From a checkpoint of a small transformer trained on Wikipedia: 23 layers, 5.05M parameters.
Each number is 128 + 24 x the weight over its row's rms, rounded and kept within 0 to 255. Layers, rows and columns count from 0. The size above them is the row's rms in percent of the matrix's.

# layer 15 MLP up, 512x128, rms 0.25, rows 399-425, columns 0-127
size [ 99 101 101  94  97  95 105 103  91  94 101  98  96  95 100  95 102  96 106 107  98  98  93  95 103 106 108]
[[101 153 152 146 141  98 134 151 131 136 114 103 133 111 123 140 147 107  95 189 139 114 131 114 131 154 160 131 127 170 134 125  87 144 126 140 125 158 111 149 108  89 111 150 112 117 103 132 111 144 100 140 149 136 184 121 127 141 128 122  72 149 151 128 151 111 116 144 148 121 114 126 108  93 126 175 112 162 108  93 135  94 132 102 126 140 102  78 111 114 135 130 153 108 219 138 116 111 162  71 146 141 118 123 139 115 111 152 126 153 147 135 122 125 154 115 151 160 145  79  71 124 101 140 121 142 155 114]
 [118 115 106  97  99 133 134 210 125 157 109 144 136 109 130 153 160 142 126 111 151 161 136 137 151 143 160 111 112 146  63 114 111  98 105 139 131 150 137 136  98 121 101 116  98 159 171 106  89 111 136 130 112 141 125 127 155 124 176 120 124 104  99  92 141 138 166  67  84 125  80 101 174 136 121 171 110 126 130 149 157 118 115 154 116 152 135 140 111 132 149 122 134 124 127 138  96 102 123 141 167 147 111 103 115 134  99 150 109 128  61 123 101 119 158 111 124 136 135 131 124  94 110 111 138 148 119 143]
 [138  90 104 121 153  99 137 118 162 146 137 142 129 111 135 164 126 131  97 180 129 156 102 129 132 169 150 129 144 153 133 182 113 122 117 137 102  95 140 120 118  88  83 113 146 116 160 148 120  89 129 133 108 174 139 141 140 146 161 156 161 150  96 138 114 174 113 169 124 102 121 150 152 109 110 113 129 149 124 128 143 150  98 143 140 118  99  66  99 155 136  67 130 128 156 129 103  96 142 130  82 122 111 163 107 135 118  86 120 116 137  93  95 141 117 136 129 147 139  99  98 112 124 171 157 130  92 134]
 [153 157 113 139 115 151 123 101  80 107 141 138 126 130 123 141 145  71 111 128 153 147 114 130 103 141 159 125 146 120 122 131 192  88 120 127 111 131 136 128 146  88 107 131 103 121 140  74 129 156  90 126 164 163 144 118 134 125 156 146 116 112  86 130  72  94 112 138 154 160 136 142 155 112 136 115 162 146 121 146 109 123 123 118 130 122 122 113 132 132 135 150 119 152 142 178 116 118 111 195 143 110 166 131 157 127 176 137 174 127 149 152  94 104 162 116 130 119 149 118 132 130 165  80 155  75 154 119]
 [143 138 136 124 136 104 117 116 134 113 107 117 134 147 114 157 117 109 116  67 135 154 155 158 148 137 114 141 142 139 151 126  83  78 114 131 133 118 116 103 133 201 151 123 127 148 163 126 117 144 119 130 106 155  69 128  97 137 157 140 104 142 140 146  92 130 138 158 144 132 149 144 109 133 140 119 134 129 183 140 142 122  83 139  87 157  81 140 141 123 132 177 172 116 107  93  94 117 119 136 167  88 111 102 145 137 173 111 138 121  98 160  92 107 130 155  71 160 124 128 149 155 127 154 150 133 124 121]
 [118  98 177  98  93 145 147 140  73 126 121 156 117 112 146 154 135 134 116 167 103 124 143 154 125 139 100  99 135 121 139 133 122 148 144 128 115 155 130 119 112 144 128 128  77 148 168 107 144 148 162 171 124 118 102  95 104 114 117 113 109 112 121 138 142 166 105 135 135  92 138  87 145 128 130 190 108 180 148 140 142 155  96 120 143  97  92  71 106 115 122 151 108 147 127 195 119 154 111 128 146 140 104 127  99 141  70 151 140 153 133 131 131 163 161 127 128 158 163 161 122 126 111 137 160 129 123 117]
 [171 117 143 136 164 126 173 103 125 170  93 130  97 119 158 141 135 168 142 124 147 144 146 138  84 142 136 105 134 116 109 138  76 111 149 114 159 108 125 160 161 149  80 148 114 145 133 126 117 151 102 131 119 158 159 138 114 126 146 160 177 106 116 135 185  97  94 179 128 139 118 139  81 121 151 100 141  94 132 126 109 151 116 144  90 120 131  68 134 122 120 131 105 138  82 156 112 149 123 138  91 155 127 172 129 122 136 144 140 130 130 146 102 149 137 162 128 164 114 130 137 113 166 128 164 146 100 109]
 [151 171 148 151 103  73 107 150 135 146 110 148 147 124 158 140 156 129 149  85 120 116 147 110 129 159  96 127 124 176  75 130 137 120 161  77 182 151 126 135 151  72 151 109 107 158 145 109  95 169 115 118  97 138 122 122 155  88 174 154 143 175  97 115 123 120 150 124 107 106 103 125 151 103 128  85 154 117 133 121  91 131 169 182 131 112 128 136 114 116 125 169 127 121 138 128  98 128 124 107 129 120 132 137 126 110 134 131 116 181 120 141 130 126 111 114 170 160  88 137 117 129 120 130 121 156 128 132]
 [167  77 138 129 144 168 119 155  99 146  97 125 132 137 132 136 124 188  99 138 119 134 122 114 114 169 166 169 117 117 123 136 152 121  82  84 145 110 119 103 150 119 120 179 110 132 132 145 106 170 117  74 152 156 112 117 120 120 122 139 125 114  99 135 118 141 133 101  95 116 117 108 149 103 140 142 179 136 116  92 152 153 136 144  81 128  87 102 116 154 123  96 103 118 152 162 134 179 139 128 118 178  96 132  93 120 109 125 111 114 147 154 130 156 165  92 133 132 153 117 147 145 135 104 137 131 171 135]
 [154 137 108 153 100 140 102 140 134 158 154 117 164  97 135 149 122  91 143 120 141 148 147 127  95 145 125 160 152 116 126 121 104 118 105 155 156 124 119 116 119 114 119 152 126 163 142  84 126 181 134 119 126 134 122 113 115 154 100 136 104 109 132 132 128 111 180 128  92  81 116 127 125 172 138 101 110 133 121 134  57 104 126  63 138  81 131 137 153 103 116 123 120 113  95 154  98  94 126 157  82 160 120 108 127 141  99 156 138 111  94 129 137 176  87 148 153 152  98  84 123 163 146 150 127 149 129 148]
 [118 172 184 172 151 185 183 107 138 107 119 117 139 104 133 130 116 141 131 122 158 118 141 152 124 160 120 147 184 136 107 155 126 109 119  84 123 159  98 158 162 122 148 121 152 158 156 143 110 109 161 140 141  92 115 115 120 125 110 101 129 100 126 140 165 118 141 129 143 131 152  86 125 119 133  98 100 140 130 144  96  71 117 115 125 136 140 115 152 140 138 130 143 167  90  99 119 123 108 130 103 149 127 127 104 109 133 123 170 121 146 154  96  92 104 141 119  76 138 183 166 136 149 133 117 138 161  97]
 [103 144 147 143 139 132 147 111 186 128 105 128 109 135 122 106 138 128 121 139 133 115 160 136  65 151 188 161 109 123  98 105 143 160 156 158 137 135 105 146 136 146 126 101  88 135  63 132 141 157  83 128 139 131 183 101 127 130 139  96 168 155 107 112 112 118 167 134 101 116 166 112 117 145 146 138 153 131 145 109 149 100 153  98 153 101 135  80 123 131 120 132 127 162 125 113 130 115  99 126 100 138 100  98 127 155 107 137 123 137 154 119 113 103 112 170 162 143 169 150  91 120  83  98 124 139 127 153]
 [160 159 151 119 105 152 117 106  87  87 129  42 140 108 134  71 141 117 144 119 137 131 166 141 136  87 138 118 126 134 118 104 141 145 105 134 124 165 117 137 104 155 107 100 129 118 132 178 146  97 166 140 157 135 104 183 169 128 144 151 111 131 128 124 148 139 136 138 135 111 106 151 111 111 116 155 180 136 138 142  99  89 129 111 132 119 153 130 148 145 109 144 146 123 132 136 120 159 122 137 121 155 101 125 119 122  86 103 108 153 178 150 139 147 134 162 107  88 138 148  74 134 129  92 138  77 122 136]
 [158 123 126 130 122 109 149 135 105 203  99 144 171 144 129 128 120 177 146 155 140  77 171 139  92 108 162 124 145 119 118 145 123 146 143  92 153 134 120 122 100 105  97 153 101 121 133 143 132 171 119 142 134 124 121  86 126 103 144 132 169 164 104 111 109 119 121 148  73 103 123 132 152 124 150 188  92 129 132 116 140 104  90 144 108  86 162 118 152 146 159 112 137 143 105 145 134 131 120 124 103 128 137 103 132 163 119 143 144 151 131 108  89 136 132 130 170 170 178 122 150 129 156 145 139 109 147  91]
 [130 130 125 106 121 148 159 160 139 117 132 169 123  77 133 145 112 118  85 169 143 120 135 157 104 139  92 138 134 146 142 132 162 128 131 112 133 114 107 103 141 183 164  86 114 111 131 169 154 129  86  99 138 146 141 128 153 134 117 155 100 165 157 168 127  83 121 114 119 155  61 136 108 115 130 158 101 153 201 146 140 109 142 122 152 139 129 143 158 161  97 103 137 135 115 129 118  99 115  95 149 104 136 170 151 159 121 138  99 127 154  94 115 131 124  86 131 131 114 123  88 120 104 125 147 102 122 151]
 [156 139 116  74 125 120 141 127 148 105 122 135 178  84 113 142  85 126 118 129 111  95 115 147 124 124 103 181 139 103  89 119  92 145 138 140 115 121 138 113 132  80  94 117 109 116 135 138 159  77 102  97 161  95 110 128  96 146 119 115 149 143 162 145 145 132 123  99  88 110 137 111 154 149 144 127 148 154 108 153  98  88 119 159 169 115  88 104 143 111 150 147 112 155 152 124 130 147 121 138  78 150  98 109 160 134 135 130 142  94 153 141 168 160  92 158 121 122 178 141 100 136 127 137 155 132 160 140]
 [130  91 124 133 128 118 139 117 166  88 175 140 135 130 134 166 162 160 145 131 105 162 130 170  88 127 156 124 108 188 121 146 160 140 135 127  93 116 127 116  94 121  94 129 136 141 148 142 140 104 114 112 110 125 115 118 134 118 127  63  91 117  80 166 133 162 131 111 123 137 104 131 170 104 169 132 117 146 125 134 151 122 117 119 128 160 114 129  90 106 111 187 150 128 148 104 110  99 129 151 128 128 179 125 122 104  90 117 127 131 137 127 147 140 128 114  80 109 117 142 178 120 126  96 196 121 153 137]
 [116 144 140 116 147 163  99 143 157  94 129 155 155 134 118 114 160 146 110 150 110 149 140 127  93 154 123 115 121 128 124 140 146 157 140 160  95 107  75 126 146  92 119 181 137 146 156  83 108 195 118 160 146 103 113 126 147 148 103 118 119 124 136 156 129  79 165 118 133 133 123 134 182 121 143 114 110 120 188 137 121 131 111 128 139 154 134  96 143  87 142 141 143 106  92 132 112 111 152  90 126 110  95 124 139 137 144 115 123 121 150 134  93  97 197 141 109 107  78 129 125 123 120 161 105  92 148 107]
 [151 138 147 112 147 152 164 106 115 118 161 154 136 138 116 132 128  95 137 162 134 132  91 143 147 163 130 145 130 150 169 129 154 124 134 133 134  95  72 158 110 103 105 119 156 179 134  92 139 178 127 163 120 165 141 130 122 108 134 139 112 100 142  99 135 143 138 118 118 145  95  96 112 129 125 137 145 160 135 177 128 117 111  99 169 102 118 119 139 113 154 114 117  78 127 129 185 132  65 124  85 141 112 106 103 110 123 164 124 132 122 147 131 155 133 140 133 155 156 129 130  64  82 112 127  93 167 140]
 [110  88 113 136 112 156 104  79 141 172 111 137  94  99 151 129 142 151 160 140  79 115 112 135 131 107 140 160  97 124 153 133 139 151 110 151 135 155 101 129 145 115 137 125 116 169 145 150 143 144 122 122 131 122 137 168 124 125 132 129  98 155  90 145  81 162 141 121 130 136 113 101 150 144 153 100  82 120 157 163 145  99 158 133 107  92 152 117 148 174 117 112 148 125 174 127 176 154 152  79  90 146  91 126 145 118 134 107  75 102  99 118 129 152 105 145 125 150 112 103 123 164  94 135 146 124 121  89]
 [108  93 132 141 111 140 160 113 110 111 124 152 127 129 114 150 121 152 166 125 130 157 155 125 140 111 118  87 144 102 161 117 118  94 183 101 153 106 102 116 136 127 161 112 130 180 134 148  56 140 116  88 114 121 124 127 113 133 178 132 155 151 109 106 131 160 103 110 118 169 140 123 124 106 142 126 121 123 170 164 165 124 112 124 157 146 120  84 123  91 143  96 127  96 121 127 135 159 125  98 132 105  98 186 144 196 114 140 134 119 118  92 117 128 172 106 134 149 118 154 123 118  91 106 152 122 136 154]
 [ 92 118 144 133 126 120 125 139 163 124 159 127 175 166  75 128 128 150 129 164  91 119  92 161 106 145 139  97 171 149  83 120 170 113 104  94 133 122 126 146  95 129 132 141 169 197 140 146 116 129 126 117 154 120 134 147 126  99 140  89 104 120  95 142 123 149 142 118 153 113  99 136 147 128 128 140 135 102 134 115 106 159 142  96 159 114 143  92 105 150 138  96 122 124 140 170 141  94 123 163 139  92 116 174 108 134 103 167 153 108  81 119 114 125 144 133 142 154 116 105 116 110  85 163 134 103  93 142]
 [111 113 181 148 117 125 114 119 112 136 114 146 171 119 169  96 173 114 139  79 140 128 111 110  69 147 141 149 112 197 102 157 143 100 135 131 151 142 127 113  89 105 160 169 116 151 166 151 147 155  88 141 118 114 115 161 107 116 135 163 112 116 112 134 117 126 143 124  98 125 126 116  82 151 135 152 145 141 112 133 138 120 162 120 159 137 109 146 109 121 115  87 125 141 122 138 107 129 144 217 101 158 149 142 109 110 104 110 103 145 114 105 156  99 122 123 138 150 123 144 138 142 117 126  98  99  90 127]
 [130 107  95 110 132 117 136  85 161  98 107 131 144 126 125 113 143 102  87 135 105 154  92 129 148 115 152 142 106 168 174 166 114 128 154 136 123 125 156 116 129  89  98  96 129 124 127 150 110 109 112 159  94 120 123  99 137  87 119 126  96 132 126  78 113 129 136 139 110 144 113  88 127 168 139 122 123 143  58 182 129 112 154 127  89 113 173 127 141 135 168  89 158 149 162 119 118 146 104 147 111 145 104 103 126 158 144 120 112 115 103 152 136 163 158 178 156 127 101 135 123 145 151 168 127 122 145  95]
 [134 125 148 120 119 105 169 106 175 167 134 146 153  87 131 108 165 117 149 101 108  95 128  80  98 154 114  99 136 138 147 135 136 119 100 144 110 141 164 165 115 132  91 159 138 175 135 113 119 173 105 141 148 141 173  92 108  82 112 157  82 124 134 102 122 130 137 102 114 138  92 111 155 147 112 157 137 152 164 136 143 146 137  92 172 123  95  94 101 115 123 144 161 119 115 116 138 130 117 121 179 121 129 127 178 110 166 153 164 155 139 120  72 118 109 144 122 124  98 139 138 122 146 123 143 132 114 126]
 [109 125 117 100 104 149 184 132 105 148 116 141 188 106 134 141 121 125 125 124 105 113 183 138 120 132 137 171 159 151  80 110 111 125 146  92 128 107 110 127 167 135 103 144 144 144 126 115 175 141 125 101  82  81 136 114 119 185 139 124 167 150 139 146 119 142  88 126 130 152 110 125  72 127 187 139 180 117 118 132 135  91 129 138 144 125 145 120 139 101 108 129 137 147 115 108 120 150  90 100 113 118 133 149 121 109 115  75 149 125 123 161 108 144 129 164  98  98 146 131 145 108 130 133 142 174 132 102]
 [142 136 166 135 100 130 138 135  95 135 130 123 153 145 113 112 128 123 209 126 111  89 141 112 103 145 129 167  91  88 109 101 111  97  95  95 108 133 155 110 142 131 118 110 123 117 128 106 155 122 117 138 128  94 160  73  76 134 122 122 123 133 122 119  98 129 148 111 109 136 135  92 127 130 164 106 154 147 112 183 135 139 127 131 131  83 106 164 173 142 135 115 121 133 124 106 131 179 136 144 108 146 103 137  59  90 129 130 152  96 162 170 126 106 121 132 126  96 102 137 110 160 133 131 131 120 162  93]]
# layer 15 MLP down (transposed), 512x128, rms 0.26, rows 399-425, columns 0-127
size [107 102 111  91  95  89 106 101  92  96  98 105  93  96 103 100  99 110 111 113 107 111  98 102  99 103 104]
[[157 118 111 126 157 149 132 117 133 142 114 139 152 133 162 152  93 122 143 147 120 161 187 150 120 115 101 185 112 138 148 160  88 178 114 132 112 115 111 129 154 115 116 106 147 159 120  88 123 138 126 174 126 123 115 146 132 134 129 106 169 135 105 114 104 141 105 146 117 127 166 103 115  99 168 113 118 170  94  89 167 119 146 105 134 112 120 121 110 136 149 144 145 146 147 122 127 108 143 117 116  96  77  91  79  89 150 151 131 123 148 138 114 108 132 176 137 154 116 142 179 167 113  87 160 143 115  97]
 [143 155 121 103 139 155 135  91 120 147 118 153 183 122 143  86 129 170  79 125 135 155 123 117  75 188 132 170 124 134 149 144 102 148 153 121 129 110 124 125 157 133  88 120 174 142 102 144 159 141 111 129 135 130 155 123 172 142  98 134 101 162 132 164 116 113 116 125 124 102 143 139 149 136 150 117 137 125  90 151 131 142 134  85  79 171 144 130 127 161 135 124 130  96 166 146 193 152 142 128 153 169 115 109 111 118 177 162 118 130 103 152  97 140 100 130 133 126 129 118 104 139 164 138 111 128 134 108]
 [ 83 130 129 161 122 119 124 135 127 128 150 128 128 157 136  89 134 144 109 171 155 154 138 122 143 142 120 144  86 119 145  99  96 107 203 132 149 120  67 150 143  92 126 132 133 106 128 117 130 136 111  99 177 107 122 131 140 107 118 146 142 171  84 110 127 108 121 105 128 120 102 135  62 111 130 132 130  98 145 133  97 157 131 135 142  93 142 108 182 117 113  99 132 143 132 143 121 116 145 110 163  71 137 142 111 161 108 108 113 141 150 117  98 140 123 111 163 137  93 125 160 153 117 143 121 123  59  96]
 [144 145 105 120 111 100 123 136 142  97 110 149 126 140 150 140 146 148 158 165 118 122 133 109 140 115  98 151 146 117 106 164 155 136 145 152 126 143 119 135 150 161 119 157 136  79 135 155 161 103 119 145 114 122 106 127 113 110 133  85 110 161 155 146 168 195 110  54 103  94 134 117 143 136 126 131 104 117 141 117 149 150 149  91  95 144 137 146 122 102 113 125 172 129 128 137 169 127 136 146 106 108  70 125 105 143  98 111 127 136 138 130 164 165  76 142 122 137 131 102 136 102 110 190 119 143 100 177]
 [130 141 149 122 107 115 140 142 165 176 154 154 159 118 140 123 155 173 111 141 138 110 139 122 131 140 124 147 139 145  97 125 159 131 147  93 154 155 143 120 147 156 147 131 122 150 137 178 120 138 138 118 148 180 140  89 136 130 142 165 133 122 115 101 148 133  83 142 137 103 155 124 146 140 124 134 145 150 125 136 202  94 137 174  88 103 110 141 111 145 127 119  85 173 157 149 145 147 172 135 113 142 176 123 146 125 121  86  97 125 167 137 140 131 105 177 171 142 135 107 153 146 113  72 126 137 111 150]
 [167 147 150 111 128 180 142  83 164 129 128 123 148 113 148 116 147  96 127 115 124  76 146 151 136 127 135 173 162 138 155 125  78 189  73  78 111 104 132 151  98 197 156  70 110 130 154 148 130 118 134 142 150 113 123 119 107 161 144 113 119 123 133  72  92 142 144 117 102 144 101 109 126 125 124 113 119 141 129 118 112 153  95 120 125 122 129 113 122  95 138 135 152 130 119 129 118  86  96 131 133 152 123 141 165 168 114 148 177 106 144 141 143 114 136 124 148 102 144 158 137 118 143 145 106 130 114 122]
 [ 97  70 138 114  94 133 102 116 129 106 139 113 108 127 131 116 100 142 101 130 136 150 149 127 167 112 169 155 118 159 126 132 151 155 139 158  88 147 141 133 118 123 123  95 173  73 112 144  87 138 111 151 116 137 115 137  93 116 111 121 143 120 115 137 134 124 152 128 150 194 166 146 159 168 131  84 123 164 117  90 170 124 129 150 119 135 147 144 133 135 113 156 113 160 154 163 145  99 149 114 157 121 145 102  68  96 111  95 139 153 128 129 107 134 139 136  98 112 134 130 179  89 177 128 142 128 123 147]
 [125 131  96 130 171 127 139 101 151  96 133 112 138 102 110 127 127 142  98 161 143  90 133 150 160  91 152 126 115 126 109 110 148 167 118 177 131 119  74 103 103 167 102 121 147  92 105 154 115 139 142 126 151 147 168 110 135 178 148  89 105 126 177 143 125 157 126  88 169 132 103 112 137 146  82 134  83 128 105 148 122 115  85 116 128 116 134 112 125 148 106  95 146 123 110 103 142 107 154 130 114 140 143 106 150 146  88 154 193 120 138 127 144 146 102 177 119 117 159 156 107 119 134 111 136 131 155 100]
 [125 172  98 135 131 119 136 146 119  85 160  91 162 127 136 145  96 132 120 110 104 169 135  99 101 107 144 103 170 140 115 107 116 143 140 119 172 164 111 161 125  67 117 117 115 132 106 156 148 116 125 145  93  99 129 197 138 130 128 166 123 102  69 135 131 161  82 145 122 122 111 150 133 127 114 159  99 139 138 136 120 108 142 153 136 148 124 134 130 128 112 122 129 139  73 154 127 128 108 123 114 160 147 126 163 147 118  96 130 122 101 154 102 146 140 145  55 125 145 155  83 114  98 149 128 153 119 144]
 [104 131 109 108 136 140 117 143 174 116 114 149 121 151  96 146  86 126 146  96 137 145 126 115 162 146 106 129 100 145 120 140 162 121 154 153 126  72 147 132 111 142  77 139 150 132 150 107 119 136 110 155 123  90 126 130 131 121 209 132 132 134 114 138 127  79 152 183 122 112 112 122 108 106 112 132 139 130 118 157 163 131 147 164 134 163 126 113 122 133 134  73 163 139 123 126 108 109 132 155 125 114 131  72 131 121 120  99 132 152 126 146 177  97  95 153  99 111 167 142 120  55  93 128 107 119 121 115]
 [146 103 142  79 113 134 130 133 123 174 142 120 146 143 129 125 154 124 147 147 117 154 123  93  95 118 118 136 105  91  86 144 138 142 130  96 144  75 140 150 104 124 112 115  93  85 114 109 178 112 121 101 107 164 136 148 153 109 159 139 127 126 133 113  88 144 126 151 112  87 133 165 108 113 111 105 134 103 128 129 178 152 121 129  84 131 154 159  75 106 133 118 101 131 138 138 105 145 108 132  77 136  92 139 149 125 138  87 118 152 111 130 164 178 186 108 126 144  75 119 136 149 133 118 113 148 112 159]
 [113 143  55  86 135 103 145 127  89 108 141 137 153 120 121 145  92 149 152 128 113 100 129 130 110 118 133 128 116  94 139 135 118  96 129 160  93 159 144 132 118 109 156 113 145 163 136 102 139 164 139 136 121 116 126 164 152 153 127 117 108 112 144 157 116 115 102 174 157  90  95 157 102 135 114 189 129  97 143  97 160 175 135 118 166 172  67 145  84 133 147 170 143 132 109 152 119 126 111 115 159 144 153 132 129 125 155 114 161 154 150 107 139 121 145 114 106 171 148 168 121 130 140 126 131 115 108 147]
 [146 140 127 126 125 127 112 140 157 112 133 133 175 145 117 173  97 109 166 113  77 131 124  84 109  73  99 117 116 108 111  93 130 100 119 119 144 113 162  98  96  94 139 107 121 147 105 135 133 111 143 125 138 113 107  98  83 121 120 109 175 129 138 131 135 114 145 135  95 133 111 124 145 133 139 133  87 114  98  93 115 106 154 102  96 142 102 104 150  71 118 173 117 115 120 109 161  83 131 131 169 122 137 147 119 139 172 167 149 127 168 157 115 116 112 121 136 139 102 114 173 138 105 172 134 128  71 141]
 [158 180 146 136 144 135 157 123 104 139 106 115 130  71 130 139  85 149 109  88  89 157  87 117 134 135  99 138 103 192 128 136 122 122  79 112 139 112 122 146 138 102 120  87 150 138 131 133 103 114 138  85 141 140 129 115 127 128 151 163 145 124  83 153  99 101 136 159 132 131 148  95 144  87 110 106 143 127  95 118 114 194 141 143 159 101 146  91 114 147 105  78 115 150 135 136 140 151 132  91 143 169 139 143 132 141 129 116 128 133 107 148 188 148 105 124 128 110  94 141 127 143 100 155 123 112 133 146]
 [172 133 136  88 125 120 127 107 114 134 123 156 126 115  93 122  64  81 120 163 133  82 138 134  78 150 173 115 158 146 122 134 137 144 121 128 146 137 145 111 147 121 125 118 147 121 113 116 153 114 139 136 159 112 124 125 125  74 168 153 130 100  89 116 124 149 124 156 146 166 130 128 165 126 176 124 119 117  83 114  84 159 108 148 111 115 125 156 159 154 131  82 129  97 137  66 138  87 119 107  85 126 102  96  99 125 113 139 131 164 108 143 167 111 119 128 165 146 138 142 124 112 118 127 140 124 150  88]
 [141 206  85 125  91 116 154 140 116 164 133 126 124 144 133 118 117 146 175 115 155 162 132 117 141 152 147 143 101  97 116 116 106 159 139 109 142 100 175 110 138 138 114 131 161 123 123 107 124 105 116 102 148 147  67 155 117 124 137 129 100 156  95 169 137  78 147 154 174 104 139 101 100 136 152 129 136 123 177 139 138  89 120 122 100 128 129 148 123 109 119 123 156 178 139  94 121 124 127 113 126 173 152 152 148 147 105 140 107  78 123  86 160 129 131 148 143 126 113 119 157  91 139 129 127  89 127 138]
 [136 122 104 165 146 124 147 153 184 121 120 115 125 158 117  89 132 151 136 147 133 142 157 135 146 117 143 145 146 107 120 137 116  86 147 177 140 132  92 125 114 122 133 160 154 142 108 176 146 105 134 144 143 160  97 101  95 115 127 126 162 151 141  93 124 168 133 104 121 102  97 120 159 143  84 142  94 190 136 144  92 114 127  95 113 103 116 112 130 147 136 114 114 114 130 176 111 156 115 126 132  87 109 168 117 171 141 152 114 105 146 143  77 130 119  93 145 137 116 158  89 126 138 140  93 104 112  71]
 [100 114 154 104 138  98 168 105 116 128 148 145 130 167 127 173 134 134 115 131 138 132 136 122 122 133 121 149  88 141  93 148 126 126 109 137 102 137 107 101 122 144 101  81 116 115 147  86 127 105 141 157 158 126 147 178 117 205 107 134 112 110 167 165 109 116 145 123 133 128  96  99 121 142  76 138 124 115 163 162 128 118 116 124 209 124 131 133 119 124 148 145 125 123 126 136 145 160 112 105 130 102 139 169 155  96 129 130 144 123 188 166  96  96 137 145 171 167 123 124 107 148 133 150 108 128 118 152]
 [127 126 166 147 114 151 160 119 179 123  98 130 153 171 103 138 138 112 135  92 142 133 131 161 143 153 142 143 125 137 132  73 137 143 155 143 129 136 136  82 151 110 116 144 126 133 108 131  84 137  93 112 117 127 106 129 116  95 118 109 115 117 117 145 141 151  81 130 142 160 146 137 145 127 137 139 174 111 117 180 218 126 107 145 108 106 148 120 139 134 133 126 117 157 141 132 147 160 110 162 159 148 133 134 106  87 124 179 106  65 136  88 119 157 140 126 154 116 129 131 128 115 126 126  90 134 154  72]
 [ 85 100 143 119 148 135 107 149 158 132 145 127 118 136  98 100 141 134 106 105 141 125 124 108 145 111 111 109  96  88 162 155 111  90 110 122 101 160 143 128 154 141 142 144 126 166 133 131  94 166 148 116 131  99 112 141 111 130 136 120 103 161 131 151 129 114 129 141 112 162 119 150 104 183 187 106 150 157 127  85 185 125 142 123 133  98 147 143  95 117  97 115 118 137 130 145 123 123 114 107 102 122 131 111 140  62 104 108 112 178 124 118  95 157 138 164 127 126  82 117 155  96  88  92 120 124 104 186]
 [146 115  77  98 134 120 109 135 122 172 144 112 135 108  93 151 112 123 138 121 134 157 177 141 152  96 163 113 101 127 111 146 122 152 118 100 111 149 126 139  95 190 124 119 122 150 114 134 132 138 132 102  83 170  69  99 115 132 158 125 121 155 123 143 143  97  93 123 127 117 100 136 167 121 145 102 141 118  74 181  80 140  83 130 119 144 102 131 142 148 112 121 135  91 115 112 137 155  90 144 139 136 125  90 118 123  85 134 142 105 136  86 153 106 159 129 119 155 148 148 128 109 104 114 141  76 149 123]
 [149  94 148 109 107  72 118 152 141 156 113 110 162 171 116 140 143 119 106  56 157 137 135 105 108 165  78 144 145 126 135 122 125 116 120 122 118 143 120 136 127 110 112 120 150 141 110 131 130 131 105 132 114  54 138 126 164 120 109 127 146 123 176 115 128 144 188 159 131  83 133 163 155 129 167 165 135 158 143 145 145 107 162 131 144 167 130  96 131 107 129 116 133 161 140 144 114 104 149 157 112 128 119  88 144 111 112 142  99 156 111 103 128 109 131 134 166 141 121 120  75 109  97 128 108  95  89 136]
 [138 162  71 154 161 159 134 129 127 146 119 134 120 156 116 128 102 110  90 171  96 127 130  84 142 133 155 124 135 146 109 121 125 150 115 133  89  97 188 125 161 135  57 153 109  89 119 147  94 157 166 121 120 140 135 113 140 161 116 118 122 124 150 158 161 124 133  99 155 112 130 142 189 105 110 121 119 122 160 145 128 124 101 143 143 141 156 128 119  85 112  91 122 110  79 144 151 126 121 122 138 118  87 137 124 148 169 117 122 141 113  98 148 124 149 131  95  80 129 101 106 143 138 136 184 135 136 119]
 [141  85 132 117 151 152  83 130 131 169 109 117 167  81 111 120 103 111 160 100  93 107 115 115 122 127 177 161 143 100 121  76 158 122 123 112 102 137  98 154 176 127 160 156 123 169  92 153 132 141 171 123  81 156 177 147 112 140 156 117 165 134 177 111 143 103 114 154 152 129 149 150 117 118 116 117 134 153 128 146 127 115 121 160 159 111 120 142  92 123 139 153 121 129  89 133 110 106 156 139 134 115 160 136 147 132 124  98 138  90 136  89 151  95  73 118 144 121 120 123 156 121 160 127 128 131 121 112]
 [122 133  78 102  97 132 130  98 104 170 135 129 159 124  91 106 134 139 150 101 101 144 143 164 145 143 132 112 153 127 141 119 159 201 163 131 148 118 132 172 103 118 124 122 100 141  86 141 139 117 118 134 157 130  97 132 140 144 131 155 110 148 150 119 130  84 151 108 115 167  89 124  81  86  94 146 145 150 152 115 161  97 129 162 132 111 162 127  89 106 106  62 109 130 138 142 150 136 144 130  97 148 118 137 125  97 159 141  99 111 145 113 108 106 118 153 156 140 139 131 187 152 115 130 136 106 130 159]
 [105 105 117 149 142 131 122  80  99 134  72 160 125 148 134 106 103 167 141 129 123  79 159  76 104  77 113 109 106 122 117 155 113 100 151 148 153 143 122 115 130 121 145 210 131 117 101 115 143 126 115 129 139 100 109 138 116 123 128 118 153 127 135 144 116 152 124  83 111 149 171 136 104 156 149 155 120  90 117 115 124 142 158  95 131 102 118 132 178 152 132 130 125 120 167 132 157 165 154 154 127 129 169 140 103 158 108 141 165 149 114 140 124 120 125 103 175 123 138 158 155 114 142 128  91 117  86 151]
 [124 135 106 100 141 135 109 137 113 142 127 145 100  93 132 112 107 156  60 150 106 142  98 100 163 176 100 109 146 166 154 120 138 151 156 132 104 100  96 138 121 104 160  94  98 137 129 137  84 158  99 114 133 135  74 166 152 128 133 117 138 140 123 149 141 112 113 155 131 119 116 161 101 120 118 120 118 108 135 122 132 130 141 158  98 126 137 126 100  82  90 129 105 129 138 159 139  69 142 130 157 107 136 127 165 161  97 131 148 145  73  86 114 134 118  80 140 145 103 102 168 109 122 104 107 148  94 136]]